config.yaml
head_dim: 64
intermediate_size: 2560
vocab_size: 16384
positions: "learned"
qk_norm: false
Each number is 128 + 32 x the weight over the matrix's rms, rounded and kept within 0 to 255. Layers, rows and columns count from 0.

# layer 10 MLP down, 640x2560, rms 0.0301, rows 339-423, columns 0-79
[[121 116 124 102 132 147 192 137 138  74 105  79 158 157 153 118 128 160 132 114  83 116 192 151  92 108  52 132  60 148  81 161  81  92 134 140 131 103 113 188 173 152 150 140 143 133 116 163 121 135  94 143 212 130 131 164 102 117 146 130 129 102 154  98 171 138 115  97 105 135 174  74  78 163 105  94 121 110 189 182]
 [163 204  80 154 179 105 156 144 121  66 147 101 187 122 158  44 135 112 143 109 137 152 166 217 121 153 136  96 199 151 119 111 161 163 102  91 109 151 156  26  88 110 137 118 128 150 105 138 155 170  58 169  89 131 149 126 137 106  71 115 120 140 146 170 133  58 121  91 142 154 133  92 112 179 165 164 172 142  98  86]
 [106 151 127 120 136 145 123 147 130 143  86 134 134 138 136 178 147 150 170  96 117 126  83  77  73 147 137 124  88 177 123  88 119 104  81 147 144 133  96 154 175  94 141  98 114 102 119 121 131 157 104 151 152 145 139  94 144 117 173 138 145 133 151  90 137 133 160 136 122  74 129 100 183 151 144 142 115 125 121 107]
 [ 89  90 172 139  74 109 177 184 133 101 112  85 166  54 135 142  42 148 108  91  93  81  96 187 139 172 119 127 148  42 169 127 100 183 145 138 175 186 135 145 175 119 131 163  99 132 128  99 119  99 173  96 182 140 147 128  91  96 126 125 136  78  98  73  86 170  87 102 159 155 139  98 125 129 147 115 106 121 125 129]
 [ 88 116 151 128 137 140 145 108 166 130 151 199 132  95 110 117 136 168  78  84 126 137  69 136 161 129 120 127 169  74  88 141  93 128 108 122  96 112 147 143  85 105 136 155 137  97 107 115  98 148 110 132 123 131 160 157 140 100  99 167 144 137  71 102 134 144  82 108 145 113 161 134 161 123  97 105 181 118 139 126]
 [115  79 165 132  39 129 134 104  88 165 110 150 110 119  93 156 128 132  67 104 139  62 158 130 119  91 128 140 146 156 182 145 134 123  86 178  76  78 122  69 162 154 134 190  89 145 142  75 110  43 105  41  97 164 123 126 144 144 185  65 160 109 150 149 141 111 116 102 100 118  80  80  93 106  83  94  82 126  97 105]
 [158 149 140 126 171 128 123 185 104  87 112  90 125 132 142 149 142 177  85 174  98 144 211 128  82 169 107  74 138 102 137 168 138 109 117 150 117 129 129 109 134 151 168 117 140 126 111 145 128 118  97 142  82 153  83 150 156  98 120 129 115 166  68  59 143 130 165 142 110 158  99 107  85 150 116 174 120  93 176 182]
 [110  91 108  91 110  77 163 139 129  96 144 109  86 110 144 148 154 155 145  93  58 122  96 124 168 157 102 101 109 146 137 181 128 121  79  93  75  93  91  85 187  70  64 142  84  68 128 146 147 140 143  93 135  68 100 133  98 117 156 150  87 105  99 150 147 115 150 158 149  48 138 176 162 118 126 103  70 149 105 174]
 [147 142 119 182 135 180 156 134 168  90 142 131 140 101 100 154 178  82 156 117 114 162 125 127 117 108 129 169  89 124 127 152 105 186 149 135 150  93 113 115 186 119  33 122 129 113 167 170 146 153 123 125 103 125  86 151 111 144 128 159 161 100 100 158 209 184 150 140 119 111 144 106  59 147 131  69 129 131  95  83]
 [140 125 131 126 112 144 145 161 113 188 166 116 153 169 119 161  72 199 125 124 177 131 151 104 133 107 159 101  85 151 142 236 106  99 193  85  71 154 164  95 128  80 111 125 101 130 181 138 159 135 114 113 166 124 157 107 165 113 102 147 111 149 131 132 194 101 141 118 124 121 117  71 159 126 111 117 122 129 172 129]
 [101 116 167 100  74 103 149 137 143  92 146 167 131 133 150 173 135 146 122 113 137 110  66 125 125 128 140 166  82 122 128 146 104  96 154 152  67 138 128 160 149  86  85 112  83 110 149 132 155 169 132 143 100 146 129 149  89  93 110 136 137 155 153 154 167 122 143 121  85 132 121  94 136  76  73 198  89 139  72 105]
 [130 148 173  94 103 110 109 140 134 145 130 179 116  85 121 158 199  97 116 183 137 137  86  54  58 139  77 148 126 183 163 137 112 169  90 142  44 140 101 104 162 198 151 156 143 181 121  34 119 146 136  76 163  58 128  96  80 158 102 147 122 125 179 141  74 184 120  62 129  64  81 123 103 126 110 131 108 146 121 121]
 [139 161 121  68 203  90 141  93 115 150 103 149 117 139 139 128 110 138 119  80 175 175 120 131 129 101  90 135 112 106  84  98 128  80 149 116 164 165  99 163 113  63  93  63 134 108 140 111  89 193 141 147 139 134 147 111  83 112 136 111 139 107 104 169 117 114 112 137 121 120 159 110 195 104 129 143 158 149 118 123]
 [117 124 128  78 151  90 155 107 186 100  98 131 108 156 159 191 125  91  83  88 101 158 101 180 107 114  70 168 149 142  83  94 144  90 146  83 131 168 119 171 174 130 119 139 120 145 107 139 175 156 129 110 127  90 134 141 139 113 151  98 120 179  83 127 180 149  80 138  86 118 170 174  60 169 138 105 155  83  92 177]
 [130 142 126 108 111  91  89 125 105 100 127 142  96 149  84 112 142 115 120  87 114 145 159 154 127 105 144  86 156 138 106  95  68  74  95 139  44 109 133 193 126 113 152 115 116 144 100 121 103 118 139 188  90 103 142 132  86  84 134 117  92 109 152 139 102 157 143 128 101 105 113  80  99 127 131 105 150 164  82 161]
 [ 78 107 183 100 137  99 109 192 152 147  87  73 143 113 144 106  81 169 162 160 152  61 116 114 216 134 171 177 114 108 112 112 123  84  85  94  89  88 156 189 131 132  88 166 166 122 145 153 169  75 130  90 133 130  86 130 115  99 128 110 149 133 156 101 134 131  94 175 142  67 137  89  75 132 134 122 102 150 148  57]
 [158 180 129 130 111 153 191 152 145 177 165  98 163 161 184 100 132 148 186 111 136  67 183 191 182 153 135 160 125 145 157 146 137 153 121 121 154 156 117 141 118 145 140 117 158 134 151 141 163 121 159 124 125 153 118 157 173 108 104 121 103 133 146 161 128 134  85  57 139 188 119 107 119 167 113 122 162 152 106 146]
 [117 144  70 156 177 153 182 140  89 135 118 160 155 105 147 112 103  98 172 128 139 102  46 151 145 172 156 141  96 177  89 125  75 131 140 192  96 189 135 140 124 136 160 119 151 164 146 146 163 140 120  82  83 140 152 105 166 145 105 115 199 151 182 135 111 156 128 138 164 135 148 161 115  83 192 149  91 107 103  77]
 [165 221 130 156  74 158 150 143  67 108 176 133 169  74 171  79  73 141 157  92 113  72 175 133 120 121 134 175 112 119 109 109 136 125 161 167 161 129 108 146 156 138 132 159 162 132 113 125  75 158 171 127 162 102 142 118 166 175 173 147 170 174 109 194 124 118 112 141 164 115 137 190 143 136 124 192 104 153 180 167]
 [157 105 127  83 184 116 120 148 148  90 176  81 183 153 120 161 133 122 167 194 159 148 105 165 152 216 104 120 185 125 154 109 148 146 141  89  89 149 165 150  97 101 137 167  75 117 121 147 125 149 128  91  83 126 139 111 120  99 113  95 113 113 122 127 212 167 100 180 102 163 144 106 176  81 139 103 143 200  93  98]
 [154 128 116 141 152  78 101  98 156 191  94 154 169 125 151 139 137 122 103 142  46  94  84  47 214 134 168 163  78  82 175 143  86  96 123 200 129 118 106 104 146 184 167 199 100  95 116 120 148 181 147  76 104 118 112  91 103 164 146 100 127 110 121 132  82  88 116 127 166  39 132 147 103  51 105 119 118 152 146 115]
 [131 165 165 114 113 126 121 162 125 183 165 136 103 154 112 120  95 108 124  81 125 153 141  92  70 230 136  84 109 125 135 120  92  67  72 152 125  98 145 119  81 106 187 134 162  97  89 115 167 122 135 139  97 170  69 170  87 116 142 145 132 149 171 124 109 105 169 104 138  77 160 124 157 123 115  68 161 136 137 104]
 [163  94  88 163  91 108 143  85 184  95 127 166 156 102 116 120 154 141  79 122 190 127  80 142 146 132 103 123 158 111 170  73  94 136  76 129 126  76  81 131 150  99  91  98  96  69 130  87  62 108 103  67 185 113 150  99 154 184 152 127 124 108  63  89 142 171 151 138 110 108  61 134 130  90 107  88 131 111 117 148]
 [160 178 153 143 173 194  68 144 112 130 168 123  70 150 163 157 194 148  83 161 196 134  94 140 110 125 125 123  91 136 161  96 166 106 132  95 129 145 117 218 133 155 106 122 125 108 188 169 156 171 136 116 173 145 145 109 125 160 143 132 103  89  95 132 109  92 119 197 150 115 104 100  70 128  94 128 155 101 161 160]
 [118 105  76 122 121 122 122 152  70  82 108 117 151 159  60  85  92 156 101 150 144 118 173 163 118 132 147 148 166 174 193 163 156 174 120 126 135 155 139 171 102  81 196 136 137 108 134  58 112 103 116  79 164 109 138  90  74 164  40 110 135 119 143 206  99 130 181  95 134 191 120 106 145 121 157  75 121 113 121 189]
 [142 119 104  76 167 151 181 148 109 107 185 166 109 104 160  92 178 126 147  95  85 109 150 106 143 177 118 176  93 117  69 133 169 127 110  72 170 147 142 149 159 168 197  99 172 153 158 112 125 132 118 106 110 140 144  77  88 186 138 161 117 129 157 158 118 105 137 180 227 133 124  75 126 111  66 122  66 130 153  94]
 [114 156 111 188 149 130 169 171  81 134 140 140 141 129 172 111 149 174 100 131  39 158 207 158 140 102  58  87  83 145 150 182 124 117 111 129 217 182 140 102 180  75  87 150 178 103 140 128 150  68 134 127 163 130 149 126  63 132  87 164 181 189 128 129 155 140 103 106 107  82  49 136 132 165 128 137 116 148 188 175]
 [ 77  97  82  76 123 149 185 134 208 115 149 136 134 131  91 143 116 173 110 102 146 142 158 104 115 101 143 111 142 133 173 111 117 158 151 107  98 129 160 107 151 155 150  84 103  63 114 131 150 117  74 148 117  77 180 104  83 139 180 133 144 149 116 137 157 102  91 139 169 152 116 137  99 126 145 128 126 148 117  82]
 [ 73 130  96 106  89 127 116 137 165 128 105 149 132  99 114 101 128 143 130 111 149 103  95 136 138 121 178 144 146 124 174 146 158 113  62 168 141  98 131 148 160  80 136 109 126 102  83 154 173 123 164 130 130 100  91 155 102 106 141 164  95 116 187 149 139  75 161  98 210 189 142 102 138 128 128 184 101 105 103 158]
 [148 119 132 111 109 141 113 108 111  55 151 128  87 124 103 112  88 143 190  59 159 149  45  65 173  64 109 109 125 122 142  85 156 146 155 158 112 141  94 135 135 117 123 109 148 145 142 116 116 153  71  95 100  89  71 139 113 142 143 100 159  96 153 133 127  70 124 110  42 159 167  93 100 115 109 133 127 103 138 110]
 [115 181 100 175 119 125 149 133  97  97 143 142 207 105 145  72 135 168  87  93 180 154 138 117 121 139 118 129  57 104 123 141 120 105 109 131 145  84 145  46  87 118 143 129 177 118 131  90 150 102 139  92 158 123 131 142 114 141 127 127 114 134 144 131 159 158 128 114 108 148 119 117 101 155 146 135 155  88 136  91]
 [121 130  93  96  97  64 115  98 172 187  98  85 130 144 122 110 156 130 116 146  57 134  96 160 174 158 134  95 117 137 188 170 179 146 107 140 146 105  45 114 170 116 179 155 121 115 114 145 136 101 104  60 103 161 156  68 170 129 150 134 115 149 146  94  99 152 156 150 130 133  45 116 133  44 205 115 137 110  70 126]
 [ 94 116 144 163  99 189 111  95 105 154 123 167 114 174 146 167 182 111 135 145 104 125  67  64  83 175  91 140  61 111 187 161 131  86  67  79 170 124 113 127 157 128 131  85 105 112 107 118 186 119  59 155 131  56 136 133  81 105 161 168 126 175 119 125 191 164  84 157 130 184 120 144  81  92 141 167 131 131 149  82]
 [116 134 195 129  67 104 108  88 141 127 104 168 109 207 143 154  90  90 138 108  99 164 190 102 136 118 160 165 115  82 147 112 107 140 111 105 118  92 177 136 127 146 179  73 118 171 161 173 112 106 186 120 154 137 121 120  81 158 135 129 138 181 147 113  88 134 101 116 159 128 131 158  87  90 122 188 132 123  80 113]
 [138 185 130 108 147 127 131  97 129 164 180  69 160 176 129 101  98 117 124 149  88 183 196 114  82  94 114  69  83 121 168 123 107 150 141 107 198 149 152 160 169  82  58 101 171 100 118 127 155 150 129 132 127  92 142  86 129 105 100 149 187 174 153  99 120 153 141  94 118 121 108  59 111 109 159 148 112 127 127 120]
 [183 128 125 128 114 128 122 113 100 201 109 127 130  83  99 122 146 115 140 134 159 122 145 142 120 156 165 103 140 156  57 150 153 155 145 213 150 104 137 128 111 167 113 143 177 145 153 134 105 113  92 132 155 140 185 134 149 140 131 167 115  94 128 136  82 127 109 131 138 171 128 183 152 128 141 113  89 136 162 113]
 [ 97 188 143 112 136 186 171 100 144 126  91 102 140 146  64 140 140 142 131 172 132 149 183 188 136 156  81 161 198 134 115  72 166 153 156 182 134 168 117 151 145 164 105 104 124 127 111 101  63 117 137 138 131 107  93 131  34 139 161 141 174 119 182 138 104 117 105 138 171 194  88 113 121 118 176 133 106 118 112 103]
 [116 157  91 166 134 123 102 121  96 140 144 107 139 131 107  98 111 167 163 129 161 164 150 115  61 117 176 174 188 142  34 113 127 113  77 106  94 122 104 157 107 105 123  80 109 103 140 120 154 183 105  86 122 139  87 129 148  89 119 142  79 142 173 104 153  96 119 123 116 116 122 139 163 107 118 113 145 121  82 131]
 [127  77 145 101 201 157 127 134 161 198  91  83 146 182 109 145 115  34 173 124 126 128  89  89 194  97 178 156 124 145 205 171  86 175 100 152 122 130 139 117 151 110 190 115 122 124 204  80  92 136 121 122 127 109 107 146 154 180 136 150 162 129 122 132 106 140 148 147 104 113  85 104 134 106 143 173  60 104  94 170]
 [ 80  92 145  97 122 149 101 142 131 138 125 200 103 106 104  56 147 108 103 172 129 111 138 126  42 137 158  76 191 152  81 179 141 171 167 175 115 157 117  65 126  89 163 110 132 117 157 130 159 130 133 145 145 127  78 151 158 128 164 138 120 111 162 106 113 135  88 142 100 136 124 184  59  54 126 124 168 145 166 120]
 [134 118 129  81 110 123  85  93 155 168 119 127 161 104  89 175 107 150 103 104 241 133 136 117 133 165 132 172  92 149 131 162 144 172  64  99 153 119  43 192 117 159 113 118 138 132 141 116 125 166 108 147 125 138 114  80 158 142 134 169 135 128 157  95 120  90 115 149 107 156  95 153 194 100 103  76 117 138  81 134]
 [111 153 148 134 152 113  64 104 162 129 108 135  55 171 120  99 181 114 111 104 127  84 120 170 133 140 145 103 144  78 171 152  90 155 121 121 117 206  94 151  85 146 146 168 111 157 128 154 165 185 133 134 168 151 128 128 175  96 139 149 140  89 128 138 120 146 101 128 152 163  83  92 126  88 120  91 121 176  78 164]
 [ 88 102 142 143 100  90 102 109 110 194  80  93 142 111 134  95 131 122  57 134 156 177 122 165 188  98 153 142 166 170 111 175 160 151 119 112 124 135 178  87 124 112 120 148 128 110 141  88 167 102  79 131 128  69  97 129 174  97  87  88  40 124 152 142  91 124 165 130 152  87 131 114 110 152 154 169 118 129 120 148]
 [134 134 116 188 124 119 119 123  96  94 150 140 109 123 166 180 166 129 156  75 204 144 104 102 136 113 148 127 150 122 153  89  68 114 152  86 123 186 128 169 146 168 111 141  97 135  94 179 145 102  86 139 116 110 135 108 173 156 143 158 116 117 145 141 209 154 131 111 132 134 124 168 183 144 101 142 137 175  31 138]
 [147 104 165  64  80 109 121 126 135 134 165  97 164 126 135  76 180  72 134 123  99 147  90 111 125 105 119 176 168 127  99 145 120 120  85  96 188 129 130 132 134 115 111 144 113 169  83 147 105  79 149 136 125  86 107 118 108  93 169 148 120  80 110 139 132 146 102 124 153 135 144  97 134  99  99 124  94 162 143  98]
 [155 103 157 108 187 152 158 182  96 193 117 103 156 142 117 146 110  93 174 135  88  60  76 135 195 128 108  77  80  58 146 131 169 121 127 127 119 120 104 138 120 100 132  91  89 113 197 114 144 146 119  69 145 115 116 133  48 102  97 157  69 181 132  89 113 150 208 104  67 109 155 138 100 125 144  92 125 104 106 170]
 [137 177  84 162 134 153 181  83 135 115 163 179 125 174  96  87  86  84 119 159 192 153 178 161 103 120  74 138 155 129  45 171 173 163 150 147  80 205 206 118  73 117  97 136 184 136 156  88 141 129 154 102 129 121 142 122 183 106 162 121 125 118 127 157 110  96 112  88 142 170 129 124 119 122 112 132 149 147 171  83]
 [109 151 122 105 101 171 146 155 128 124 135 151 122 156 133 103  75 154 191  68 153 169 162 193 151 163 136 119 165 150 136 146  93 132 107 149 103 156 203 171 155 146 124 180 132 196 130 103 173 128 153 186  70 129 151 144  95 157 151 181 161 156 181 122 100 123  90  58 114 157  94 160 112 164 115 144  97 162 146 136]
 [147 154 127 188 201 148  99 138  85 102 105 122  78 130  73 163 184 184 158 132 114 142 173 147 130 128 130 147 114 143  76 143  93 184 222  91 155 147  82 171 125 145 138 114 111  84 143 115 119 152 116 133 151 136  69  97 122 197 119  94 102 124 205 125 121 141 179 143  82 209 120 156 173 151 150 141  99 164 137  86]
 [140 126 202  21 143 114 166 109 168  86 125 145 130 170 138 141 138  91 154 132  84 166 117 111 101  84 102  97 145 156 114  79 124  96  85 123  63  78 185 139  98 147 100  94 156 161 128 129 128 128 191 124 171 139 141 134 167 133 115 102  96 109 106 118 124 146 159 151 131  70 133  89 147 134  73 129 117  94 155 148]
 [140 100 162  80  95 112 116 133  77 121 153  50 146 113 142 171  54 139 104 126  57 104 163 148 143 152 174 149 100 163 154  74 102 159 121 105 133  83 156  73 109 140 110 142 112 112 147 103 126 105  65  59 175 164  82  85  97 186 147 186 138 132 106 133 150 139  94  68 175 159 156 152 156 132 111 135 136 177 111 157]
 [153 166 142 171 162  92 127 112 139 102 110 133 157 131 114 173 175 131  73 135 133 150 163 103  67 112 121  94 111 162 176 149  90 112 103 154 124 159 102 117 165 155 155 119 145  85  62  69 141 115 122 114 161 120 150  92 138  86 135 168 161 152 199 110 157  76 130 178  60 115 162 170  99 138 116 191  93  97 209 146]
 [ 74 150  77 114  94 119 167 174 151 121 129 125 138 134 122  75 169 122 157 168 139 151  70  89 135 168  98 174  61 121 141 156 124  93 112 127 123  97 150 133 101 129 120 162 126 132 101 119 151 167 148 147 183 155 145  72 150 171  83 123 139  83  75 183 105 129 115 134 126 124  95 135 104  87 136 124 129 111 139  71]
 [119  98  96 124 101 131 133  58 122  89 145 155 164 109  94 129 131 160 145 119 164 159 100 134 198 148 150 152 126 140 129 116 180 134 172 125 136 178 114 150 114 150 143 114 114  81 141 135 127  81 135 172 124 158 108 136 131 133 168 128 154  77 139 112 166 102 151 131 107  91 158 124 147  91  97  77 172 103 143 118]
 [150 116 107 191 122 122  98 149 150 131 143 168 112 104 164 197 158 135 118 136 110 121 157 122 119 131 189 137 110 126 155 165 126 107 103 126 126 114 175 118 153 152 112 127 177 116 112 156 164 116 121  80 121 126 135  75 198 161 171 136 122  78 126  90 145 144 161 168 149 132 127  72 152  73 103 129 125 108 172  86]
 [ 87  97 178 142 120  59 113 107 102 118 106  82 194 138 192 159 125 123 121  90  93  87  53  68 137 142 142 132 123 169 203 130 166 155 106 114 169 145 187 180 138 146  87  85 123 150 109 120  97 189 113 113  53 189 140 117 113 129 163 116 117 133 155  98  78 135 165 166  70 163 130 118 177 136 132 130  80 135 166 150]
 [127 109 121 143  73 130  56 105  96 152 131 125 167 110 119 124  86 138 131 169 159 113 103 176 166 117 172 154 183  45 200 142 115 114  84 147 111 133  48 114 140 196 144  93 129 130 109 155 143  97  86 113 187 131 131  69 107 173 157 111  60 124 197  97 130 185 137 158 172 146 155  92 142 170 107  98 169 130 143 160]
 [158  88 156 185 117 142 138 165  80 158 121 148 114 104 121 144 157 107 145 132 138 108 151 178  85 127 155 138 138 144 122  98 143 113 114 176 121 149 120 113 207 170 113 121 149 147 129 106 148  88 135 167 148 182 134 147  75  96 145 137  80 141  86  98  88  86  75 106 125 145 103 128 109 148 101 150 148 128 166 161]
 [156 119 124  60 157 101 144  91  61 149 138 113 117 146  99  70  75  88 121  98 136 127 104  81 132  99 122 145 157 109 102 117 198  99 131 138 175 124 184 127 170  80 120 136 138 121  99 123 119 117  99 149 149 177 155  78 143 121  84 153 124 134  96 114 100  76 144  66 116 137 204 117  73  82 131  94 117 162  68  76]
 [112  92 112 148 149 114 111 116 152 108 117 161 178 171 130 117 186  51 130 121 178 137 167 161  50 159 134 157 203 131 133 160 135 114  97  93  86 182 129 116 133 143 154 115 170 184 145  64 139 128 128 124  76 107  95 129 112 151 125 152 123 138 145 125 150 164  73 128 111 200 127 144 110  79  91 146 133 102 112 140]
 [124 184  92 124 145 139 109 114  93 164 122 138 119 109 182 167 129  96 153  76 176  81 109 212 126 121 151 106  53 140  80 160 149 101 197 112 103  66 110 141 112 135 138 147  93 126  94 109  89 106 142 122 120  96 147 147  46 139 171 140  73 162 111 143 127  97 116 154 101 131 111 128 163 131 147  88 130 131 138  86]
 [129 167 141 177 169 133 161 106 129 103 132 110 168 110  80 150  93 122 112 143 197 133 131 145 115  85  92  98 113  88  82 147 128 109 105 130  76 100 192 202 132 112  92 134 144 138 113  96  94 104 128 172  85 118 126 175  69 182 108 142  81  91 120 136 153  90 107 123 101 110 109 137  65 129 114 160  95  84 107 143]
 [159 194  93  94  93  93 137  96 126 117 122 179 152 105  90  84 177  74 110 168 150 128  73  96 100 171 100 169 179 187 117 109 152 108  85 111 153  70 104 169 114 127  91  86 116 152 142 118 134 149 118 140 184  54 149 158 125 117 172 143 169  73  43 155 167 114 134 124  86 107 149 127 140 109  90 133 109 109 117  47]
 [136  99 150 130 152  95 103 181 118 130 134 187 121 188 133  87 125 147 142 133 119 173 114 121 121 134 137 150 114 109 128 178  89 179 128 174 128 125  73 183  85 116 158 104 146 129 188  81 120 126 122 140 106  74 143 128 177 163 121 138 130 127 138  90 149 133 171  77  41  74 124 144 136 108 121  98 114 105  79  95]
 [ 72  97 153 104 144 106 117 144  96 106  82 176  95 117 112 191  99  88 151 120 133 192 110 120 126 124 113 194 122 117 137 109  76 169 103 153 195 182  93  53  93 124 101 145  98 120 118 142 152 109 154 194 186  75 113 120  78  90 104 143 156 225 111 112 136 140 173  96 142 156 107 149 165 183 125 166  97 132  98 100]
 [121  99 104 126  92 136  86 253 106  97 174  98 178  91 127  79 125 141 102  39 120  87 113 143 142 156 146  70 168  90 193 136 100 142 110 155 149 182 110 122  95 169 130 120 159 155 132 128 145 110 133 140 120 169 186 149 135 117 100 125  99 147 137 101  90 126 116 135 127 137 134 142 215  83 112 178 164 120 151 130]
 [129 138 123 111 160 165  99  91  83 112 184 145  79 151  84 137 141  99 155  77 124 114 130 131 109 117 128 129  57 108 114 102 126 138 133 147 113 140 169 101 146 152 136 119 132 121  82 157  60 134 171 127  98 120  91 193 177 131 113 101  51  54 152  93 104 122 127 103 113 137 139  98 133 126 208 169 120 167 126 105]
 [ 97 132 159 144 127 122 109 131 122 129 144 152 138 141 112 183 137 111 137 129 179 123 138 111 133 170 127  77 133 104 157 143 146 170 138 163  90 158 154 186 178 200 165 141 221 125 142 154 139 157 161 127 116 172 104  99  79 107  97 102 172 141  74 134 120  96 141 133 136 112 156 104 153 108 134 103 129 146  83 111]
 [124 104 171 164  95 118 164 147 120 189 145 124 105  86  95 150 145 133 144 112 142  48 147 126 128 106 164  94 165 162 167 181 128 185  99  97 134 134 138 133 112 107 130  96  93 123 168 120 175  91 137 136 120 109 130  91 122  86 141 120  56 115 131 158 147 118 109  95 170 112 110 140  90  93 115  56 102  78 135 122]
 [ 94 171 111 157 115 110 126 152  84 141 115 125 137 154 107 122 111 149  98 161 167  93  90  86 138 122 134 145 129  64 124 109 128 135 122 154  84 116 126 130  80 130 169 174  85  73 146 175 107 133 108 127 107 109 113 135 193 143 139  51 152 155 119 135 164 141 123  96  76 132 147 114 130 130 135 174 117 114 153 136]
 [155 131 158 142 113 109 156 127 140 253 158  96 123 106  75 106 164 114  76 102 136 193 149 157 127 182 146  94 165 134 122 142 183 165  71 123  82 109  42 147 121  94 125 112 147  83 130  82  82 107 140 127 182 138 164 127 146 121 102 189 116  26 122  38 101 154 140 130 155 109 138 116  96  95 139 107 157 158 144 148]
 [166 134 125 117 145 174  88 152 153 104 151 148 152  92 140  92 100  74 145 119 158  95  99 133 110 112 142  90 110 174 126 158 170 130 142 148 159 163 150 193 145 188 110 142 164 133 150 176 174 125 110 123 149 128 174 127 121 150 103 114 141 178 181 127 135 184 150 142 168 177 117 168 166 138 169 122 191 109 149 122]
 [169 118  63 114 108 147 123 110  73 109 100 124 144 135 115  83 177 131 158 165 135 152 105 139 152  86  52 115 157  51 174 116  99 110 142 148 137 179 106 143  77 180  73 112 106 153 143 134 183 148  93 165 137 123 105  77 161 102 154 117 185 120 129 141 148  84 145  86 201 119 141 137 110 104 189  99 132 101 145 144]
 [117 131  93 124 111 122 145 114  80 138 124 136 144 172 157  96 146 135 122  91 144 150 141 147  84 136 105  94 126 143  77  87 155 167 119 169 125 136 101 146  86 118 137 151  95 166 110 107 108  94 109 126  82 114 154 145 123 138 107 156 139 101 162 131  77  79 164 173 166 159 133 201 170 148 174 125 118 108 103 150]
 [141 188 195 131 109 156 125 129 140 169 125  96 205  90 125 141 142  95 129 128 166 152 123 148  90 210 101 116 112 116 149 120 174 102 144 100 159 100 115 109  68 164 148 126 159 122 132 116 161  83 141 162 159 127 125 111  98 119 119 136 153 164 152 116 122 135 104 172 182 183 170 150 124  67  88 119 119 161  65 116]
 [144 153 132  99 146 124 119 145 111  93 150 102 109 103 161 134 178 142 150  89 114 126 161  90 123 147 138 139 158 150 127 142 123  78  91 126 153 117 188 131 121 122 124 106  99 174 117 134 140 151 127 189 144 118 138 120 134 110 115 113 177 126 146 113 149 125 103  91  90  55  86 152  74 130 140 151 121 172 122 142]
 [142 123 143  82 174 103 138 181 104  88 104 151 163  94  98 137 160 151 158 113 167 106 131 171 106 141 176 153 188 205 103 105 141 137 166 118 124 127 113  66 147 142 118  92  93  84 148 132  88 106  71 124 152 112 113 130 114 125 130 150 180 142  66 102 129 167  84 178 121 154 156 104 174 130 137 151  87 161 108 134]
 [112  93 121  85 133 154 157  89 130 123 112 116 112 113 129 145 211  95 182  77 139  92  80 121 106 114 128 128  65 152 129 140 118 174 142 115  98 179 153 129  73 189  98  90 160 112 166 156 193 106  79 114 201  49 147 135 130 140 110 158 117 153 141 108 140 151 143 202 119  75 126 112 139 137 106 147 112 114 182 117]
 [127 153  89 104 132 115 160  82 143 100 119 188 102 131 120  96 137 107 121 110 133 118 118 100 167 133 168 180 115 159 138 111 121 136 144 127  65  90 141 145  64 121 172 163 123 131 129 141 121 122 139 163  88 151 157 132 121 133 122 126  83 103  93 114  92 127 144 120 192 131 107 112 140 124 184 139 112  86 134 142]
 [126 123 187 119 140 180  80 133 158  22 149 154 155 129 177 106 154  65 125 138 127 129 111 160  99 105  81 213 155  95 153 148 105 134 112  76 129 110 101 135 128  69 153 157 165 143 186 155 120 144 146 126  95 133 126 157 161  86 126 154 107 167 145 113 156  86 139 118 150 145 131 138 172 148 121 152 163 132 160 138]
 [115 135  96 119 154 100 151 177 113 113 140 142 178  98 122  75  92 124 159  98 180 146 125 141  93 124 141 120 149 175  97 154  95 125 206 116 179 162  94 186 140 163  48 179 119 116  75 146 160  84 147 136 100 134  98 105 142 116 159 101 152 106 180 155 196  75  93 143 153 106 155 185  95 125 126 137 100 142 148 128]
 [ 68 115 114 136 143 123 117 106 110 146 138 116 118 130 100 203 153 154 159 141 130 139  64 141 200 120 109 182 114 144  67 136 112 170 155 114 103 177 131  85 116 123 112  97 124 112 229 112 148 155 110 141  47 157 112  59 130  74 157  91 149 116  31 175  99  90 125 125 134 144 130 101 122 143 123  93 123 108 135  78]
 [123 152  90 112 138 132  69 137 119  78 117  88 114 144 153 166 129  87  93  77 122 177 140 109 174 166 158 115 139 137 142  77 129 124 114 106 204 162 135 124 187 169 156 137 129 104 158 141  89  96 151  92  84 140 137 102 134 166 102 155  39 170 172 123 136  95 134 116 149 196 116 126 170 112 126 165 164 115 131  84]
 [130 180 139 125  95 175 115 139 130  82 177 172 154 119 188 159 106 139 146 133 105 125 133  91 113 179 115 129 149  98 148 182 124  91 108 149 161 161 111 130 134 153  76 179 103 157 114 110  99 151 115 139  45 143 123 127 179 122  97 133  77 136 122 121  79 123 157 134 157 132  74 141 152 165  85 136 170 106 113 156]
 [159  86  97  36 164  69 118 126 130 127 139  62 113 161 147 157 121 129 163 150 125 142 194 141 138 136 192 110 123 109  77 123 162 154 100 124 140 155 117  90 135 181 152 145 101 120 146 104 123 183  91 107  91 108 105  82 106 134 129 109  95  89 124 101 156 134 103 141 197 146 136 100 190 133 100 191 104 142 122 124]]